Weights of a small GPT-style language model, trained from scratch on English Wikipedia: 2926 steps.
Each number is 500 + 40 x the weight over its row's rms, rounded and kept within 0 to 999. Layers, rows and columns count from 0. Numbers have three digits each. The size before them is the row's rms in percent of the matrix's.

# layer 10 MLP up, 768x192, rms 0.167, rows 406-455, columns 64-127
095:491446581513505559528461481379481436433477434464523559562578491495486425493508497473582496473492483546531533496516488490477519453546525458470520454500579521459510497433453530490526514621438484
106:471562570457420475502454445511515533507497490448496577505465435573431507469536482479515504488537536543482493480514559467513498462530496528546501465509448500491486466522516439524523510536599476
101:475535499392498484492497586498456496570496538528496540478496573526534575523510520499530502514517483477480584447485515500509490445541479550468491469606551419516479458546516457489518594444556472
109:518498566586496441563497509531477475564557475546481502507526523416531461420527519497493477535512568496592464430496457452513503526539508490472502502539514443465440529516478482524564531519475550
094:474517514514484456565585521558600464480483498469553550447547490508460527533524575478492472478481466534465469477523505461505493538442605560406495503462475529530453491539484432537537527463463491
105:479524509481530532451538476550463442418491546482503541507505561509540601476446447501458510517511541518517512427500568445437470515509542462507485468588561544405507446531517446484499458510526572
097:455511516546514507479495456547472550452507543521463549457488526531598463572471568496437514472477544473513578525445518506573513533501484531456526471487480509560535492589495485539479469434590447
105:579551480522531444508486554530485468523459473510484465522534477595539500527421420505502482532556489558474503469505454461513491488518519515596467490490464544523526438517503466507457499471471485
095:521549492482487506518449522526472483483511526479493574499551452529451508560457492541471564507497451539561527526530461553469527496515456504541508511561460520548449499483498550523490466497555520
105:539454518507467511503519539463533461468583499454506547535567522504517480486463549487527475483585483487494477496547461474519561501498498464471478459485581525531484447409563504476472590488476507
107:538573556455452564467427460467437566441509479533467519470493485536422486536487457522480508506487525566536505454445500496487550445510517496550478524522461441472457530424468496499516475544497562
105:518426477583510550504544528403557491492488530455510478490443484512514521514545501509509487467515432455557505577527468491489543565521526512540523529476497518546429410446488486543451487517459483
098:521517488399524456540465418451464455532523526429485455540492510525499495584507505485477473509471558514517570583480498559517449467518536526480451443456569430549504437556555500455548582541511532
105:474515506515488493490507550502470482521464508498514512518522524535530491585460427481473470400569519543559498573519544492542496514563491548584472541443514439481514530528499539462515462415508579
104:482444471484434520461443509527509484503525503448509496598473505444495445441403490457551488500512425542546466553448461433438468525520480493467477567522555557422493480534491504478503511479527476
089:476544424532495490488543508533468444475465481531491509473471563472550597441483468472487470506466470524604523503490533495454439522458440484494507510474493473449564471435523459524558543535495524
097:557539462516514496492546500422515480490451399521528420475466523510527512506477484514540526501464516489484471430593470504511493462482589511536589483482566462562498540505514521505539529467512467
099:470546476517522529525565442542523482501464481537505486482520548546488545561500470566445432414567451490564511508464520490528491529554452471466470553526418526499502563453487550508458489540466563
087:547511492517499519557519522494457480504503433474474485447471499470527543542452427567422511465474494441503516496518515502532428488488486499553518495462485484451453492520444539453514527500530509
101:500512479440476421513421515459499461528500485456497532466504497495578446458494509426493460486537530518562553581410521459444485424507547503531484538481514535471545464493600514533490541541559520
099:596636519491491511542476451467495493510561487524505542438546429454546504484521505493490476520518532527472544424460510451483516517465517494497514500490497550581509484476505464572473514534476529
100:556540553539491484539467550556446578457499477537433542477490513549489472525467502576499496390517540475467507501525525469567491527451600493501516501487524500543557549510499526416489510546557502
094:498521438473479484567508427541487530445466459462555411524500453486564516481413536449550464479472529500565509531495494554478477551482513504426555501469523513538525448534520509429472502512497403
109:389439435597571490467473422527465445476414391476494459441505513459507435519461556465492486515519548523573535510525503506512504539465487495502502538495449511541515441569540509467509540441488501
102:553407489589547547474485413504531517585501469443469447522512534512484481467520544464439528472509510540508490507522507484425459561452518488491561577481384513534487563523544497556502516490469482
095:536490460355555461460493505495530512471507472482524462545465579359514519525479565508508535541543524501510506479469508549536442499470551477461534510547508483531492496413517493478517451417506460
098:531506454519526543517530569575510485510524534514489519538560543498523477407466444505507480482558528500415512562467485440452521528518542493497499498454530441564494449442491493552501507434408528
100:478499441536555452506490483547538427417487511497506526512562416475534500524576541517530530567531536470515564497449519462491420484522495485421435535524519479542478435508563519492499419564441482
116:480536503523463489505479498526493419531481470580478505512518489410524499578525460510424501472437571456481575485466511483561470453529490537465511514435542452506564463528476462506519486505512509
100:486474475595565513508487463525493492529437549586499493546471517458494451477497418467500465463558522515509490521505491399460509450471485475471508473507523463512545430499480472505540559514525487
095:523514461576513509396448494489525501441516444485515463472488564501508452493490502518539522475496403507449503497492449497570513453470480488474564450508514513489443566435465520468542488471554565
097:501529501451461505519492536564460508507477460430482486452519496457482473486494501530525535508501499540557508463543523490500476534512481557507463460474448550494526473477563518492469534406507512
094:433472503552513474488469456517530504480513468550470479502475526471478558511548482469491488407498523528461526477606512500461488473497516440540555546501522528510505482508536433487517452501441491
099:510510527524455482514501509501524456471609466539485502603484485553457512533527507463485491521467490508540492539575531621481448505509555496495500483485515535506512453439488508460671523497473503
104:550466454536469536547429483506566497485493491506532490518513470521423420506494516521504475521509464496535551554509547496476512589509499441504492497533544508494482496397475504435551466515467532
101:531464522507457515519472531490484495496533422533538412531477511497491562480503549486488435491549498529506576466522504409478480483501475567502478532542490533537551489532577493502470522466517459
103:486539560435479533481453470529475524516532406477559489482476453387554503480497507443432470480495537394474536501504506433569514435553581551505523496451488498483506419448486497527480456557552479
104:553472470566448530516473531547483637520533550502495470520490540550500519500488550548508474517476532484502533544568451499499533495579485489493435537491491447550537520499538427466457556420559508
099:441555487430503537504503513562474490490496549411457542505460494467504462539507517482442519455548401457501502482508517457500450499521467497501498492502451414448544431439439509556562545484486534
099:492505490490542442492475462550549524577554484549515474443532510535526589498444497501523459470492564467557521521501524542423470475522488515428507529500486511502463521461461389512464508558476555
116:470505514550495458456512429485453478508500492504488525574469484432494538451520511521472528522482461485531462490457494436475497519560491465540530444629524447489527453534508526536470499497497441
093:511463493500536444458464513443484494513563514447496483457514497499442570535513576526492510476446491527499563495452513528573502571538556521520469499549595480495559475526486477514523512522482537
095:501480495560556416466488483530478519523610563466461517546580487523558514528500549519512495545505441486527474503549497538514456504546400524391464622523525392508489495512500480535431516479512455
104:511456574538553525491486435436492509463563469525578468447601565503527527564478443603560510529468471510450514496569490506531575489536520460611513485542468495472504519462497505538502490529468503
092:553541493516482475463473511458480491518538506587572518532541506504542513493466500468460484549572448521416555562483538490498471463529477512469520500517507471500572509471536521523447448486516503
097:569514487468507392543478434474558548485512489445486433454554515541490416515523518569522510553517495538499555481578462460473553491502517557456537541460512552504603445472468429486512457529526497
099:471538537385461481482570516540516513510489448517471579546437385523510478504500477516475423422520429501510496511517457498478534562493515528470530451533493493471455503526467421539510521452546527
096:568535551513507547496528488499464533561541469548497472545512558603532497573446489597481510502531554517597468518528548479501440494532472477442530477506490491454577510478468501567482492505485594
106:464515515540443505571520504433475458480527513506546521512503498496493503498518533513505486568567483514456449502545566425446524410511509510413486525458535503470586471460446502466496496524596525
105:509487534508545480463547500537466496447518517529487546476533479439504613517490485489528556508454487553448532532487508533517477540555529529523516532497507503494546416492495428489574451536507504
# layer 10 MLP down (transposed), 768x192, rms 0.182, rows 406-455, columns 64-127
101:530563466535502491503467514467451547528467507465483462456502527509441524514532446470455538517557517564483499526481481477456534485488551535495437589472467551484473494537562493529472544491493545
106:487472527479506485483480464521483492485446522529455513577485484549536533504515478551486491563595556585454560501531503475431506521509467497504480507527471512483578414441463456511529512482477466
090:546432456464480486464432478509501480502543481487535398493551458465454487523457419431470525472526545476499472522493539519533516549474526538514457500534501550409508513550432462464438610500503566
107:487522506591391499483524528487550521494531502489524477581519430567517505470447463543475478497468477540512464474477510513437456482511486491520475492557518529481461578495447533533488416588489496
094:467551506539474493497493541512485481503488441573504511514464526532471459486501492547532532553549479482453577469468491519532464512538431512507513535531537521544461521478500497466452588551498469
099:483423536513448509470455488523527447587461529489476522518463441495476453562498420463466479479490613483512482505444460453507486465536521499504509549477469469522474520499416574459580441526496438
094:529493453492548520486403443503534467460455516473532474572508433482478529479526534452568446477480475501476529517464472524460517478502481467509408487554499533532553504471452541423533523467488433
106:542480492535470469500506503486497504506507453501507480508502494459530470524497565494417521470513424433425498492444494507525490415458467532457568456514601526528567560501457534463557531513556510
104:473456595485501512460490453519512458562519467512484540492456412570514571558481486459504543453506490440532569527547554448498523464569485419495563523449484528515461461521467503501551484496526495
105:542493444462487523509459481471477532459424485480499427480470503487461465473462512506465513486501449523435466502558513542458469508512480474496574506535542550578480470478514515443503497498482537
109:512479504466462494553518546533474451542486546522512581554498409459450476539425562463489460468502573568501437534571508525562656526529480502435506554496474487514498502450461519467507522456516550
100:465547513558534541470500472483443485455542522480557476525487558466472519505536495543503490541461498477495566510516493566521419437529477556505467501538468534542545510530419472520468522557539477
104:520473486491492547460437508562518489466511540523486534512460582526447524406447545443480542478474461427468478498488517457486555558481461565447507537473509538461450467493475467477423481472525469
107:514438480464494526492518527459517570499514418503493473488537556482499496467511572430553558540382531540427442491520519534453531545479544522577519497483494534497470404472571452486568522532469460
102:547496522532547478524516509584502486567461478467519377545500502504491497492487561515537488425438548572508564465528526490506525489464586477478468523516448459410472600459507501461538466396494492
089:531469547517492515520516431518486494541464524595465521550570459555537423566503571500523482410574500403468448480487524514504486525519520467512519481529515469558461529516497560453554464472544503
094:550497508499539523532493555498486480506533512500539491538504471485486497543497483587461458517519500561496507521521437489451417479484455459470492537502426536442556505580504582582458451498525523
110:443451489543451532472528495484428548496515480473523479490547499503511457497491471520549528475459509605494485466447555477517468441574484581568485475533505516532406503505510459428505513601501523
091:423495525461451403483534508491494508497484514487518490521595532473474483429505491419508489521518499573552535523483510458518526453567497489457490527469554475553519488440560494540458497501519472
097:440503503465476487551518513463493494613543506481565492497572489515480455522539506469515576484446523468523450526488583451503515564434463526512541577534531525520530506512497470481528428531454467
103:497487493513511486454469552490500499468540470493557493497544498556490461509470526488565464470533508481519478487509503539445563516487483477515507524537463537437539528493490424522491505459494435
105:417546463546499390510437452554475473447458549552530541460485498488457503486456481532534520553456492579481534500538522533495553571514509451516517595530512537586479508458442444478479495508552513
088:524449504579510467507499474387505455537480535537498514544537521488527508562540482516533579526518473494482519469529510474575487474489444395506438475474540488528492490531503487531486528471478514
102:491487509514504537459492531515607422490560555519448505464504532491571520532508429449519476499504492448541563572500433566489446495538498469510492503453502469528500484587473462438496490561557490
095:546540488499480504477586462498506543511549514541485544465519523484474487479566496436459454533467468486507567473515479524484473461444437506506476497423497447430503530574522458487509531491475509
095:500455516473498523463496462512564477577472499564517541430452499459416533536487513466514535480551503468464574518498468429535537512516560489557508545510483536488467441522439589599450489471499499
090:483497545525504437532499488457435533512456423570496478481562454438478514517557466482488573487481503567573507547391568494489476461517520482487463540577499597477530497484508559500466476477493414
100:512517533482455525478515457462492525540557497501470489513478526506445499542393512486455425414515457524477449457556514594511563522415517516516522530535493485417484564466521517477424568482519547
101:523481488483487442549546468519474470539449471525519568497524507494452519525508473499525475512493525391595514526507522517493498459506453501579496522592594449468576455532461546533469508545480451
102:487449510507525494495457488530471437488463539493520520510468444457464469518500495481504505471477450425478537519599498549528502468491453515506498553460537488463555574490527494477515498558582498
106:478521510425500425526499504474468471490469466447545559505506475564464490520506488539496487505537468486493577516526494469489489523525505443524523480489545493511573496471462530469576571467557548
104:413526568508577498453553495450506440523455490507479558544481530481502488483508460557513480499445596527455462503517586530486512511522517484494565486497480488516500460454476489509509406472477486
091:565558484429532533480456542540508566482524484499568488593487496594471495532541515515472518506505517509470491489436493442480490522536511505505449479406443409503518573482470541490498468459436407
099:489492565511508492467466499577486492504452534523425587504555493556529586511462455534489518478471465480490427489429442464589519537518490536425516417499516480554551532560510556531494486531551507
102:463533509529531468495517541499546455475543438506490550485572454566478464477472491511502496458582513423439433503445455521544429503516549493579444522487503494564519492521511511489533535506496511
098:468525569624514493460533480510567538481536449449533513492519509515459465421472558499476603552496539520488455463496469544540531483457537553546374498503516440513493519508491492518485527534448525
103:567477557526512461539482504454517476490490523492519507527516463515488507487456501445506443469546505537480544514471464520479495589463524506503485464512535592556521482499530486442498500529466543
103:519404456471523457465392521481485533504540510456466371516484553499541524495518499476423524539463510516478513519412504459490481539454475466453507538457520490583481481446493513548581475510537481
103:429569552548439482490467544501533550523482533532534465464532457484521534560442477537482508551504471463516541501562523513535537560493504523491475521553425522508511569516491442449452451593428453
100:517543497524486483472466513491586462522521428566533516440478386444466464474436455470457513523528515544422555467524518466473508517499479476511554499426457450537496483488442488463503505519558482
105:496535635532442463498485501484427505482547486528539488474530564521490494492522471546505534526528525540537550487482477463434468495521471468511506387513501535516570512499508472488518535496554479
101:552537501502507490528441452467496555462508539518566496478485520443441520497576513482474535503612523510442481542501555431515480443560469510475505457531515524540494561470514461529462514448588513
105:521585486489481520503506575502553536466508462499472469462467509417456493503506468502471495526494469511404473467554469559528548540468580478475538555501524527475499461517496449444569500637476533
107:500566494445517508514471517515503523526530464478483532449525556406536473486522522530474538427497435479580567521464465502445449547591488460432499462471520511516541525507552546488444502465484534
096:457530566506549590508503468485465418497492525446412526530478471550485504447478514502590566510417504583510450498523535517460504503518515434524430571407533533500455421480489523564453536544505505
095:412470465529550554563526476484492521510547476560542519509493512497525501461500543441622492462460501508523537452492467514539487470521426520480549512486428477546471475502562489497474508485463507
099:451459401484532528532496490414490486543533505522508487462451615464485530413486511537475485547544472480486495494501524508510510499538498464447595511519531542519564496475493469550541517574517485
101:448490524499487514533507411561476484561452524505589509492465505583462534510537467548461579470529514511478526467502483505472535539454456511523483431472514493491478473424545481587477565481434510
108:482537474520494523482485499492484523448555522527467564500554472460454495524515641439505491559558563492472469501461495447522554458483429483506574541447478537468517480447503436522462532564482468
104:512596499484458530499527509506460531502455501594498488496447453441492506515503457525459497491447561484573518497469507488557570454438478515531546479466529512495457490491424515617490490514510584